Part of a small language model's weights: no biases in attention or MLP.
Each number is 128 + 32 x the weight over the matrix's rms, rounded and kept within 0 to 255. Layers, rows and columns count from 0.

# layer 5 MLP up, 704x256, rms 0.0939, rows 272-306, columns 128-191
[[103 123 112 123 119 125 131 149 145 136  80 115 126  79 128 113 154 152 149 150 169 175 142 111 170 145 134 135  92  91  75 175 146 196 154 102 111 173 105 138 188 129 155 180 129  91 148  82 106 110 162 107  63 119  89  91 128 124 145 136 125 113 147  74]
 [155 123 172 102 219  95 105 118 143  71  96 162  95 100 169  26 121 123 111 178 147 137  93 140 113  42 153 146 136 147 184  97 121 131 162 108 125  68 125 102 105 105 127 145 127 132 138  83 133  91  75 126 141 124 118 136 149 166 164 159 146 137 139 124]
 [139 152 150  83 122  95 139 114 225 175 121 130 148 121 139 113 172  97  99  89 182 119 120 144 128 112 124 158  80 143 169  14 114 180  74 150 118 149 108 149 168 129 116 125 100 134 203 122  71 108 137 157 115 205 100 162 125 192 108 164  83 174 142 157]
 [ 92 116 108  88 134 127 110 120 147 111  99  97  78 101 125 213  93 129 103 162  94 110 127  90  16 122 113 112 141 116 157 100 180 146 102 184 110 108 124 109 144 165 147 157 115 123 117 140 174 183 112 113 138 170 105  96  52 103 163 150 127 130 132 128]
 [ 82 144 118 105 111 125 112 123 126 154 163 180 173 117  98 149 109  99  80 114  92  90 150  57 149 114  94 111 162  96 115 129 160 104  74 121 131 149 139 168  73 113 154 177 146 180  98 110  91 112 120 138 119 180 147 144  37 136 126 132 111 153 144 159]
 [167 131  78 190 144 173  65 138 101 109 135 121 133 129 150 156 130 157 132 145 116 107  83  96 119 130 143  98  95 131 111 131 133 125 101 117 120 114 129 125 129  93 184  99 156  83 184 100 155 108 191  90 171 137 111 158 112 137 126 146 107 102  85 106]
 [156 147 125 170 111 114  84 161 133  93 116  97 180 194 180 145 100 104  97  99 100 163 136 122 136 106 141 154 155 126 147 145 147 102 134 171 109 132 113  96  92 125 135 123 156 128 193  59 145  85 124 146  91 107  71 158  93 182 124 136 189 147 110 143]
 [139 118 106  90 124 154 180 103 121  99 149  67 134 104 122 159  93 141 129  68 151  99 121 146  91 170 132  86 124  55 110 164  83 177  97  60 112 112  72 171 110  82 167 124 107 123 106 147 144 112  93  65 188 187 119 167 131  59 129 167 185 184 184 129]
 [ 99 142 121 199 130  92  89 107 106 123 139 178 135 193 159 104 127 105 185 152  82  76 169 127  99 129 135 100 110  50 189 137  88 172  78 103 131 146  87 116  98 168 168 185  81 180 155 174 114 119  90 137 174 138 127  60 127  79 106 101 125 128 189 147]
 [101 205 168 142 144 103 119 111  64 174 186  72  89 166 142 152 127 137 135 180 143 142 137 103 128  72  98 172 149 154 163  51 143 136  95 117 112 121 195 157 120 169 112 172  87 109 147 107 102 202 118 116 136 105 118 114 116 144 138 110  87 120 167 194]
 [155 143 157 136 120 118 133 153 150 161 124 169 161 147 135 137 152 129 151 105 191  99 147 153 115 145 137  94 171 118 156  98 129  65  90 137 149 114 125 117 115  95 151 156 106 124 119 128 107 167 110 147  59 157  93 107 113 176 121  94  70 152  77  74]
 [165 137 126 129 126  99 112 132 128 121  87 112 105 103 133 110 131 141 126 155 154 132 194 136 136 166 138 162 122  69 130  84 142 176  76  98  66  79 182 123 109 181 158 121  99 123  72 172 171  85  25 163  74 147 131  75 114 110 108 139 111 131 120 147]
 [133  81 136 121 111  76 148  79 127  64 169 141 186 151 117 105  91 146 165 160  81 114 108 122  48  98 166 132 160 160 111 122 101 102 135 140 123 111  75 140 123 115 191 112  92 117 163  80 127  95 143 134 140  60 113 126 139  64  97 169  90 102 114 104]
 [136 153 121 141 114 108 121 132 159  76 113 144  98 107 139 114  85 126 111 149  82 132  48 101 109 135 125 127 104 141  64 132 155  65 139  91 137  74 126  88  78 131 164 129 142 133 130 155 123 112  97 115 161 112 174  79  92 118 141 154 156 188 137 163]
 [126 151 164 153  59 145 123 165 113 175 144 138 107  91 106 155 144 156 174 125 141 118 128  87 149 134 156 218 159 114  96  97 115 147 202 135 126 122 101 148 101  92 155  91  66 172 145  92 148 154 130 129  74 155 155 114 165 113 124 176 123  43 180 118]
 [115 124 107 149 147 141 151 143 146 175  92 119 139 122  56 107 116 108 150 132 162 169 151 112  98 130 125 114 177  87 122 149  83 172 191 116 102 166 147 162 146 161 107 195 113 153 145 135 139 113 167 126  71 140 147 152 139 104 120 174 164  89 115 172]
 [ 92 130  42 116 190 103 174  80 136 170 126 153  87 114 141 188 135 121 115 109  94 153 158 129 133 138  99 159 133  81  73 151 108 114 122 134 141 102 136 111 139 174  80 125  90 111 177 128 140 150 136 116 135 148 136  59 155 134 102  73 138 140 123  99]
 [ 79 146 125 135  85 142 188 154 116 169 115  88  87 178 128 136 172 174 130 141  92  86 149 170 105 122  97 198  98 110 123 102 109 139  92  93 159  49 125  47 130 150  90  88 116 153 173  66 115 109 165 119  90 144 129 137 128  59 148 144 105 142 137 132]
 [129  77 148 185 130 126 153 157 124  86  75 146 163  83  75 108 113 187 128 211 117  93 122 115  97 121 108 141 119 140 158  82 108 140  71 127 174 118 132 127 175 179 151 119 144 168 134 130  93 113 103 119 144 108 115  56 130  90  94 131  93 106 124 143]
 [119 139 139 140 144 106 226 148 157 122 114 187 122 110  93 139 134 153 110  97 123 169 148 142  95 111  81  90 140 177  91 176 136 117  83 172 101  93 164 117 116 148 129 144 130  43 122 149 151 121  76 172 130  99 116 127 163 165 179 168 141 157 101 168]
 [ 95 154 138 170  99  78 140  65  51  87 146 135  80 149  77 126 173 119 138  43 121 132 138 144 142 156 150 149 134 137 175 183 146 109  89 155 137 138 133 172 179 186 177 117 134 149  87 147 158  81 136 154 131 170 147 140 115 170 122 102 158 138 135 127]
 [138 143 142 144 138 118 152 130 113 123 159  98 107 133 161 120 125 186 123  51  82 117 151 100  92 192 117  92  91  80  79  78 130 149 145  86 172 153 160 157 125 126  58 157 115 153 146 127 147 137 120  99 112 119 121 105 117 162 102 122 150 143 147 103]
 [123 121 109  91 128 144 124 156 165 108  51  35 153 124 146 110 137 119 127 112 132 135 125 131  91 181 162 121 112 137 100 150 120  98  66 127 142 173  93 159 187  58 128 117 132 141  79 135 114  65 117 138 121 132 102 124 146 147  47 186  98 110 139 117]
 [160 155  86 156 176 111 137 116 101 108 161 128 154 130 139 130 169 131 121 119 137  58 124 134 183 124 136 175 134 138 111 138 192  80  97 159 116 158 155  46 133 185 135 158 155 125 160  72 118 164 107 145 121 131 141 148 119 115 170 159 162  82 135 174]
 [140 126 114 110 111 136 138 163 183 153 183  67 104 122 130 128 128 127 104 143 150  83 173 176 141  84 128 128  99 156 101 149 106 183 213 115 142 139  92  83 114 175 126 113  95 142 169 162 158 136 166  86 109 116 115 149 140 131  77  83 111 132  65 115]
 [117 110  79 105 101 118 142 152  78 150 135 124 107 150 119 129  66 156 147  84 182  84 163 125 153 185 100 121 100 134 106 131 130 123 116 151 124 180 128 130 170 130 116 133 179  70 111  88  49 190 197 156  77 159 116 143 125 159 103  90  82  83 144 105]
 [147 143 121 106 175 107  85 164 129 140 172 178 104 138 149 158 127 144  63 156 136 139 126 149 125 109 163 138 142 131  55 112 100 129 157 120 128  89 150 128 121 132 103  42  95 121 139  87 132 138 138 102  95 123 153 105 141 156 197  96  74 142 120 106]
 [123 125  83 154 142 132  83 128 133 149 108 123 111 144  90 152 168 125  94 155 134 162 106 107 143 163 133 148 148  97 119 153 108 101 112 134 135 100 172 199 132 128 125 128 118 110  90 132 157 144 111  77 142 128 133 154 149 118  67 112  96 154 105 156]
 [139 140  84 106  91 120 164 161  96 115 107  90 178 134 138 147  81  87 185 138 146 142 151 138 110 139 118 180 113 108  94 155 113 155 169 157  71 161 129  96 119 160  74 158 129 105 144 112 137 148 108 103 117 144 182 151  89 186 159  95 132 157 158 104]
 [183 135 134 146 183 130 121 170 114 153 141 147 170 156  64 161 122 141 181  81 112 131  89 134 107 156  98 166 178 157 111 113 113  97 140  92 117 152  95 139 124 130 100 110 158 140  97  85 129 187 108 124 114 104 124 135 119  73 122 115  94  96 143 143]
 [150 143 107 143 144 176 195 145 124 160 126 139  93 113 125  99 159 153 142 112 108 133 176  74  64 140  52 183 124 151  74 136 156 143 137 118  75 110 123 144 178 122 132 117 115 149  77  69  84 199 136  75 110 132 127 111 116 143  88 102 112 106 177  92]
 [ 81 110  72 103 122 110  88 137 100 112 135 147 130 186  99 190 101 189  86 109 122 169 117 133  71 149  90  44  86 169 142 160  76  99 146 131 112 210 127 108  97 111 111 131 143 116 108  83 166 199 148 139 150 204  77 103  90 180 221 167  90  91 116 129]
 [143 121 154 148 107 100 192 134 146 146 115 145  92  83  87 151  90 144 138 139 105 116  96  84  95  40 121 104 154 115 108 124 172 142 129 136 149 164 142  96 180 115 192 134 114 141 111 105 119 167 117 120 147 148  91 150 135 185 113 140 161 182  98 130]
 [116 115  97 112 163 150 199 171 137 141  68 173  95 138 119  88 106 151 186  91  56 133 149  73  80 166 158 124 183 129 109 103 158 145 141 159 111 189  77 114 104 118 146 109 121 151 129 162 193 106 183 135 166 139 109  98 119 153 148 181  85 124 138 118]
 [172  89 107 140  90 169 240  92  76 168 115 136  65 182  83  61 181  88 174 126 121 116 137 135 165 115 120 105 160 171 141 105 168 116 147 176 101 125 190 155 148 174 102 164 147 162 134 170  84 128 140 117  71 162 142 134  46 115 105  41 105  96 179 157]]
# layer 5 MLP down (transposed), 704x256, rms 0.0919, rows 272-306, columns 128-191
[[168 150 102 144 133  77 158 135 121 147 157 147 150 101 115 181 157 136 155 134 123 176 115  92  77 135 144 148 103 141 118  82 123 119 121 113 123 188 108  97 143 129  64  97 119 123 136 106 126 174 137 127 158 137 129 115  87  72 134 143  77 149  83  94]
 [190 108 158 114 138 162 105 144 109 151 193  94  97 172 137  77 162 111 173 137 139 133 107 169 184 100 188 121 208 124  94  95 117 144 118 139 167 172  95 130 126 118 101 155 103 211 195  73 153 142 120 100 110 134 149 132 163 127 199 100 110 143 136 182]
 [193  98 132 125 175 135 131 127 159  75 148 138 103  57 126  54 140  92 153 142 129  83 129 163 157 133 176 113 129  97  89 195 110  74 142 121 177  85 171 126 135 132  70 133 127 104 136 119 170 181 118 173 130 135 101 139 147 124 154 115 117 111 140 136]
 [130 138  99 119 166 121  92 153 138  95 134 140 150 171  95 101  94 125 152 153 170 140 134 105 128 124 100 151 158 153  86 134 123 109  81 114  95 121 117 126  90 171 138  96 108 181 178 182 154 129 167 159 153 103 106 113 158 107 105 129  95 126 125 143]
 [ 85 129 106  62  52 163  97 170 125  86  78  94 133 164 139  81 130 129  84 157 147  90 144 104  61 176  91 143 108 163 153 106 144  88 162 146  91 153 142 148 177 130 192 115 114 147 100 135 106 134 160 178 163 168 151 100 123 133 232 150 143  71  75 138]
 [138 123  69 137  95 102 194 170 130  90 141 123 113 159 106 130  83 109 137 157 168 118 169 131 129 189  91 162  71 122 132 131 111 155 153 139  94 114 149 116 104  98  85 107 165 103 130  78 130  76 153 139 164 109  89  80 159 112 141  98 108 104 204 144]
 [125 115  38 115 136  76 141  93 148  96 162  86  83 126 205 117  42 155 181 130 181 133 124  84 167 158 160 168 121 152 157 161 155 113 155 105 157 191 183 140 126 116  76  97  47  86 179  78 113 185  67 115  88 147 146 154  96 185 133  91 141 126 124 163]
 [139 129 190 166 182 146  98 115 150 147 162 164  77  82 112  56 114 105 171 104  98 135 135  76 183  73 100 113 142 125 130  85 169 123  74 156 161  96 125 113 117 107  63 137 153 124 141 149 173  86 121 186  92 105 143  88 106  90  54  28 139 149 159  81]
 [ 90 133 131 144 100 138  86 145 165 117 165 116 157 176  89 116 191 158  97 137 115 133 100 105  94 124  72 189 136 123  93 138 105 161 165 161 223 170 138 126 129 123 120 118  94 197 151 151  92 132 100 135 177  96  94 164 109 176 101 109 125 199 141 154]
 [139 115 101 163 140 172 106 164 114 139  98 118 104 113 121  77 101 144 108 117  92 154 112 147 125  85  99  92 148 109 105 128 112 138 117 102 181  87 138 161  79 105 100 135 121 158 164 138 154  94 188 154  81 151 125 126 105 171 153 138 106 131 147 126]
 [143  46 117 175 115 167  94 165 118  99 191 141 151 112 125 134 141 146 170 147 164 117 127 144 167 132 170 125 111 140 151  89 122  83  91 159 138 122 119 155 122  96 167 105 146  95  65  89  72 104  91 149 118 108 148  80 110 164 119  52 113 107 157 118]
 [ 88  89  97 156 125 138 115 127  87  88 222 125  97 156 117  97 190 144 127 149 142 129 156 123 186 122  61 148 168 100 127 173  99 162  59 136 132 111 105 151 177  68  92 119 119 137 117 147 145 163 122 141  98 144 130 107 180 107 111 110  84 161 158 134]
 [113 146  89 103 143 176 157 116 126 140 125 151 108 171 145  89  92 119  70 121 170 106 101 109 120 128 130 153 100 108 108  97  99 145 128 110 126 124 124  94 177 115 155 156  94 107 127 120  80 126  50  88  91 135 133 141 120  81 127  99 119 199 137 127]
 [136 114 142  97 112 105 118 153 105 107 133 155 141 146 136 148 190 148 145 137 161  86 200 106  91 104  95 122 150 123 165 198  86 102 156 153  73 120 198 170  92 110 168 106 134 161 163 147 138  91 127 129 178 141 136  67 125 200 146 155 151 123 113 136]
 [100 164 150 119 123 160  88  95 136 114 177 118 142 174 133 197 164 110 148  99 109 102 127  86 137  91 122  49 119 103 144 148 209  67 103  93  82 172 200 143 178 133  92 140 142  90  59 138 111 127 116 110 157  79 159 167 134 129 119 167 106 186 107 133]
 [147 114 112 156 123 141 145 143 189 100 108 157 170 117 109 157 126 123  61 118 163 170 133 131 126 123 104  87  83 122 142 186 142  90 158 167 107 106 154 131 167 136 148 160 124 164 181 109 135 122 111 108 101 108 133 142 120 121 172 109 163  75 161  97]
 [113 137 125 144 118 102  82 103 148 132 194 142 114  63 172 125  98 132 100 150 174  67  45 117 131  71 140 138 115 105 115 111 153 111 156 127  90 138 151 118 207  72 222 176 161 158 163  74 170 124 113  93 157  95 101 100 119  93 151 152  88 106 140 126]
 [124 170 123 102 119 160 157 150 120 116 153 129 149 125 152 112 144 165 144 140  74 163 149  83 187 103 142 180 115 155 103 116 135  85 157 117  72 136 153 145 114 125 109 122  86  66 127 171 153 121 116 183 184 111 179 151 116 149 140 133 145 112 147 121]
 [144 139 139 146 114 144  94 162  98 144 121 148 136 168 125 141  96 149  71 161 124 108 136 110 116 129 137 162  78 118 145  40  94 108  98 114 185  73 136 164  59 140 140  93  99 124 133 138 135 162 101  94 180  86 101 128 105 151 130  64 109  81 142 128]
 [ 78 103 141  95 128 119 141 144 189 128 131 137  66 156 134 117 128 168 117  94 134 118 114 178 145 159  47 143 125 117 126 124 107 162 156 142 144 106 104  89 110 128 159 131 119 137 145  80 141 111 132 122 106 151 111  95 151 107 195 165 106 125 140  97]
 [ 94  98 148 132 118  96 149 116 116  72 104 190 120 107 150 189 161  95 106 153 137 118 236 155 182 184 157 141 112 154 124 192  70 145 131 136 115 170 127  92 140 107 131 100 166 189 132 133 128 199 229 110 177 103 108 101 148 132 162 180  93 149 161 172]
 [154 119 125  98 127 110  95 125 146 160 133 104 122 106 169 175  71 126 133 155  85 119 184  99 173 128  55 116  99 130 177 123 121 124 180 139 133 142 174 134  87 120 136 119 112 138 136 131 126 107 119 116  74 100 113 162 120 116 157  71 104 120 142 115]
 [155 100 146 137 103 101 150 126 113 104 127 132 102 165 168 155  83 105 107 102 207  95 171 144 124 143 185 139 144 134  89 146 148 155  59 143  89  94  97 163 120 139 132 114 158  89 120 151 129 122  92 136 100 138 107 168 138 124  75 104 131 125 147 126]
 [134 155 168  70  92 122 175 124  92 170  62  91 148 175 129 152 120  72 166 129 129  93 113 159  80 111 149 123 130  89  95 170 158 165  92 107 100  74 125 176 144  69 166  99 134 102 161 150  86  95 140 112  97 135 140  53 182 218 104 104 122 198  87 108]
 [ 96 127  95 169 141 127 125 159 196 111 141  63 179 159  96 194 121 109  26 120 111  90  90 135 179 123 151  82 133 146  66 144 103 122 141 122 122 175 101 168 121 160 164 109  94 143 124 213  91 166 128 112  84 149 112  90 184 141 146 120 133 200 136 136]
 [147  86  92 137 131 168 111 131  70 121  64  90 145  80 149 125 162 164 105 170 187 207 142 130 150 132 152 161 121 158 170 129 156 174 182 118 137 148 133 120 118 162 110 179 105 100 126 139 158 169 141 157 124 136 164 159  70 162 171 156 115  80  95 123]
 [105 162 159 146 149 170 149 117  93 121 137 106 126 136 156 109 111 136 140 112 123 118 104 117  89 103 118 182 145 135 142 158  49  92  97 134 107  60 123 105 106 131 117 155  83 127 142  66 132 148  74  91 111  96 133  71  88 130 144  96 114 100 120 124]
 [193  88 149 106 139 138  95 117 135 130  99 111 113 116 146 135 142 101 163 121  73 140 100 191  88 107 121 100  82 126 141 119 113  91 114 130 145 122 109 134 125 140  53 174 142 135 141 152 135 193 134 154 106  87  59 107 101 142 164  96 170 105 166 108]
 [140 148 162 105 138 145 180 110 117  85 159 175 138 157  91 105 174 133 186 117  91 112  85  94 190 168 109 114 139 118 155 109 163 124 179 150  70 143 138 143 123 144 113 123 141  89 167 131  85 133 130 117 112 175 160  92 142 132 134 144 130  67 128 142]
 [ 84 121 119 151 149 117  96  99  76 131  99 128  63 123 133 119  45 145 179 123 140  76 163 104 165  87 169 161 162 113  99 128 142  92 140  91 144 148 118 114 125 145 184 137 178 138 127 152  95  92 132 136 167 142 112 130 144  93 136 122 120 131  98 148]
 [117 110 157 171  99 196 101 161 190  93 100 140 157 118 144 119  97  63 112 116 118  67  77 132 131 115 204  67 168 133  96 118 107 137 101 114 144 107 117  87 114 132 170  79 139  88  83 151 125 121 116 216  78 148  54 139 115   4  93 122  64 145 146 161]
 [166 144 113 110 117 113 125 175 116  93  84 112 131 168 139 108 120 152 105 133  73  72 115 125 150  86 164 112 144 157 124 199 116 121 120 109 154 111 144 123 106 128  99 141 156 126 201 146 118 102 140 101 117 188  60  98 103  90 140 104 153 153  86  75]
 [143 150 176 122 110 179  83 143 140  85 136 136 144 136 117 160 105 149 122  95 145 170 177 238 201 129  98 103 113 182 156 112  80 115 218 111 154 147 127 148 143 177 101 120  92  66  62 168 184 107 127 143  87 151 139 109 134 159 151 145 134  78 181 154]
 [ 89 213 136  94 157 121 169 137 204 138 142 130 140  94 106 147  71  84  68  96 142  91 125 141 137  59 157 129 154  85 120  95 116 113  90 111 118 146 160 111 163 111 133 101 122 126 137  84 116 141  68 104 157 140 149 124 103 132 165 131 145 126 180 142]
 [ 70 135 106  77 122 122 149 134 133  78 100 161 133 161 154  96 163  88 157  51 115 150 147 140 119 106 215 151 154 142 136 166 176  63  66  81 124 145 176 137  98 136 109  83 145 145 169 126 176 141 146  55  69 110 164  94  80 121 120  68 138  63 102 149]]
# layer 5 MLP gate, 704x256, rms 0.095, rows 273-307, columns 128-191
[[113  98 132 164 153 160 171 165 113 122 126 141  99 126 101  97 160  91 137 179 163 133 120 124  88 152 157 142  86  91 121  67 127  84 121 131 138 111 183 120 117 163 121 161 130 146  93 141 117 120 115 169 132 162 174 131 163 123 146 153 102 142 152 129]
 [135 107 160 101 126  76 162 142 150 186 187 132 138 126  79 148 116 168 171 137  71 108 133  70 125  42 123 139  97  90 127 114  97 155 147 171 127 158  89 119 167 124 170  94 110 129 142  43 135 102 175 121 108 117  94 103 101 140  94 103  87 128 143 150]
 [135 109 160 173  78 165 104 167 183 117 139 111 122 129  35 108  95 110 162  98 164  85 146 182 186  68 114  70 121 149  73 164  75  83 159  67 129 134 145 197 125 112  78 132  83 133  91  58 115 110 128 136 125 130 151  78 176 135 109 155 118 102  74 129]
 [101 153  99 168 120 147 124 159 153 140 167 143 129 152 135 181 184 128  94 128 149 138 141 129 178 117 154 174 183 163 166 137 145 132 129  57 142 123 156 145 110 152 106 222 109 141 139 106  82 120 133  36  74 164 117 123 153  93  97 133 114 166 150  66]
 [113 119 126 115 135 132 186 136 113 145 107 106 109  87 190 100 138 129  97 119 126 151 142 149 109  58 117 129 120  93 136  97  84 171 166 156 101 140 156  99  89 177 132 131  88 119 109 100  72 159 147 176 138 156 111 125 118 122  85 110 146 167 156 162]
 [ 96 152 147 163 138 121  85 197 133 141  52 109 147 133 143 126 138  86 132  66 125  97  92 122 117 167  90  98  51 142 114 136 119  79 164 125 139  79 112 119 105 102  95 136 120 189 109 128  88 117 128 186 121 178 137 104 104 143 179  89 164 163 118 157]
 [123  87  88 135 104  51  97 105 112 132  93 186 121  86 125  71 136 122  71 111 130 138 116 119  88 152 109 101 105 135 140  98 138 112 172 142 165  47 101 107 106  93 117 137 142 135 151 173  99  75 114 151  96 157 116  90 142 134  56 202 121  65 134  92]
 [173 186 148 128 130 128 146 118 138 122  95 120  99 145 114  93  98 126 191 150 180  82 116 220 155  78  86 134  83  83 160 163  97 123 148 161  95 161 163 156 169  83 111 102 116 102 103 117 142 202  75 107 172 109 120 197 131 123 153 128 109  76 135 128]
 [  0  99 132 120 156  88  91  96 168 134 131 173 146 173 188 100  96 190 144 157 115  99 154 193 125 142 126 159 143 138 191 156  96 168  94 147 150 142 128 122  99 142  83 172  76 113 129 178  86 148 141  83  66 140  72  91 101 107 184 134 168 125 138  80]
 [107 143  87  85 103 160  81 155 133 141 127 135 157 137 131  96 125 119 144 144 122 160 118 154 159  85 128 116 145 146 180 153 129 101 126 126 140 211 134 131 146  71 142 158 166 175 107 130 165 138 127 131 124 109 109 134 139  93 130 114 157 112  78 137]
 [125  85  76 126 125 160 120 137 140  54 157 119 145 170 142 126  91 110  88 123 119  88 187  95 201 131 128 112 111 146  83 187 135 133 132 135 137 145  98 146 104 117 109  84  37 148 122 147 120 150 156 130 173 141 135 127 169 108 130 104 149 102 102 128]
 [ 98  92 128 159 100  73 157 188 132  94  81 168 146 114  34 150 101 131  64 138 163 125 162 149 129 138 124 171 136 120  53 149 137 119 144 144 107 178 129  78 117  81 138 153  74  53 128 104 151 121 130 137 140 110  86 150  93 108  89 102 129 130 116 108]
 [180  98  81 183 148 121  98 149 127 112 170 122 107 170 132  92 124 110 128 134 121 108  91  95 178 143 143 166 126  74 131  90  88  40 109  80 125 138 118  84 175 157 109 150 141 141 130 155 137 141 162  85 133 110 112 105 137 173 117 144 154 108 129 107]
 [136  87 129 114 175 108 160 103 116 102 133  80 143 160 201 128 135 101 148  78 173 144 143 127 120  93 133  93 154 105 129 172 137 133  91 113 122 120 118 120 137 116  93 129 152 105 150  61 120  89 139 124 115 151 134  73 151 160 148 106 115 200 111  91]
 [ 78 115 101 145 105 125 123  95 146 180 107 130 163 182  35 155 117  93 134 156 181 123 144 155 122 230 135 137 161  59  80 132  99 194 189 142  83 197 168 183 130 145 126 140 139 114 184 130  79 110 167 103  73 145 109 130 104 126 139 157 151 144 116 164]
 [147 139 106 147  46  92 113 196 114  87  99 170 138 171 112  66 136 118 182 113 116 115 143 146  96  75 135 140 118 134 126  92 144 203  92 149 110  94  77 117 114 134  99 105 119 111 188  99 139 163 118 141 167 140 172 186 169 145  69 132 151 120 159 101]
 [115 117 117 191 127 123  97 134 122 112 128  68 109 139 127  97 142 102 131 148 107 103 202 123 136 171 116  87 168 106 154 213  87 156 141 115 160 101 137  89  49 210 167  33 167 125  94 173 164  88 149 146  80 155 147 122  53  79 184 142 113 147 124  90]
 [186 130 102 142 134  84  77  31 124 103 128 181 160  84  63 169 169 137 113 150 212 106 145 169 169 135 126 191  95 136 184 163 110 145 145  97 148 140  64 122  95  72 143 175 161 178 118 151 113  97 167 144 153  84  77 147 130 120  66  99 142 193  99 107]
 [ 94 181 121 171 121 128 208 145 104 137  87 184 123 119 129 158  83 158 122  79 135 126 127 156 111  67  74 177 162 127  88 125  83 184 120  83 112  80  98 132  88 124 143  83 116  56 123 138 120 124 109 175 160 123 102 154 129 128 162 161 179 191 112  98]
 [ 97 164 113 202 151  98 148 124 145 109 162  95 124 166 170 130  98 148 132 104 115 139 145  88  74 142 106 184 108  93 108 224 103  62 153 109 121 161 120  79 112 128 150 135 113 137 158 160 114 120 109 167 131 164 110 130 160 167 105 141 132 138 170 137]
 [151 162 184 100 162  91 108 101 119  92  62 123 113 137 135 130 112 105 129 135 132 106 151  98 162 131 103 137 100 121 119 118  94 144 160  96 108 131 149 198 152 164 102 117  72 181 119 109 120  97 139 103 123 116 121 143  74 170 125 101  97 143 112 120]
 [116 161 103 104 146 246 106 114 155 146 155  72  91 162 133 141 135 129 149  62 100 154 151 135 122 191 105 145 164 150  96  64 106 162  91  79 166 122 123 114 141  89 120 102 139  99 176 100 178 106 125 130 121 174  97  67  94 120  73 150  68  97 132 172]
 [104 140  89 121 104 136 162 135 170 118 144 119 138 126 121 147  97 123 117 150 120 163 142 167  87 122 101 160 154  54 142 208 126  76 153 122  97 118  80  85 102  98  68 147 109 100 170 138 164 165  70  90 115 165 114  94 148 124 134 151 104 101  95  95]
 [142  94  90 165 145 116 141 119 129 119 126 116 148  67 187 158 122 160 101 172 135 112 109 135 166  63 101 149  60 105 129  83 155 127 131 109 130 101 168 105 123 141 129 134 101 135 173 136 153 146 132 166 226  66 147 135  70 137  79 139 127 192 127 102]
 [139 152 165 145 140 107 141 116 108 123 146 140  92 114 156 132 145 138 136  97 119 106 174 141 108 171 113 168 100 132 134  67 159  61 124 154 187 136  90  72 117 116  95 119  86 116 128  73  37 135 158 131 135 139  72 135 102 125 119  94 114  73  99 144]
 [137 111 122 192 118 121 194 110 135 134 158 151 121  41  87  87 120 103 155 111 181 155 133  82 162 162 106 141 120 114 170 145 127 158 119  71 128 150 152 144 110 118 155  87 160 126 147  59 163  96 136 135 149  95  75 151 159 158  62 157 149 100 128 128]
 [105 168 138 118 143 137 125 168 171 119  63 143 136  72 118 106 100 116 154 130 148 134 106 146 126 137 143 106 163 141 111 187  95 174 160 171 162 101 148  71 128 163 120  77 112 132 143 101 134 152 155 117 106 198  83 162  99 199 117 107 152 149 126 170]
 [121 123 106 111 142 152 143 133 117 144 136 169 138 119  87 136 157 202 103  95 134 181 104 113 143  65  88 125 108 171  96 114 101 171 113 169 112 149 133 106  82 116 109 107 170 114  98 117 143  87 124  83  86 176 114  91 128 161 185 160  91 116  42 173]
 [132  83 126 121  87  89 142 114 131  85 100 153 102 149 184 112 148 159 149 122 168 136 145 115  95 168  94 125 139 165 118 147  64 126 120  48 151 140 125 178 114 121 127  61 174  88 122 153 173 180 136 113 117  60 129 163 142 104 131 123  82 134 137 125]
 [142 116 139 158 154 125 155 166 131  69  93 141 157 104 131 121 112 182 168 146 173  70 135 115 142 164 144 137  81  37 142  92 141 112 111 120  60 108 139  87 187  97 115 141  96  95 119  85 129 163 127 140 156 170  97  83 142 140 189 183  42 153 149 119]
 [157 137 111 137  70 117 136 120 107  98 121 138 143  89 113 164  95 106  74 116  91  95 146 128  55 120  91  83 115 183 145  86  74 113 199 115 121 181 186 119 120 132 133  74 152 101 132  95 156 157 116 135 131 160 132 185  43 138 128 144 121 138 132 148]
 [ 95 150 108 177 166 108 149 118  51 139 128 147 178  79 124 112  87  61 132 111 114 130 135 138 150 111 156 134 154 124 114 149 187 165  96 143  87  84 128 104  81 156  84 172 161  97  99 176 168 142 162 152 147 113 130 124  83 126  90 109 212 149 124 119]
 [135 101  71 141 179 139 102 115 145  87 131 106  65 164 128  75 103 135 167  76  79 100 103 155 104 156 141 175  98  96 137 148 164 162 175 138 108 135  85 101 125 145 153 142  83 116 124 129 125 121 139 128  27 146  93 161 116 124 177 163  95 122 157 120]
 [102 161 115 120 124  60 139  97 175 146  98 109 104 125 148 217  97 163 137 112 169 133 164  87 158  84  95 126 127 154 139 171 135 173 185 124 116 162 109 125 108 153 148 144  68 169 127 133 134 105 156 123 154 122 121 131 123 118 144 150 159 125 190 115]
 [ 75 122 119 120 194 128 122 213 138 125 170 116 124 142 173  50 132 156 151  98  99 111  86  39  65  74 125 159 119 126  85  93 203 104 139 180  64 145 158 139 117 105  69 137 162 149 135 100 147 105 129 177 134 132 128  79 100 124 103 147 141 142 164 144]]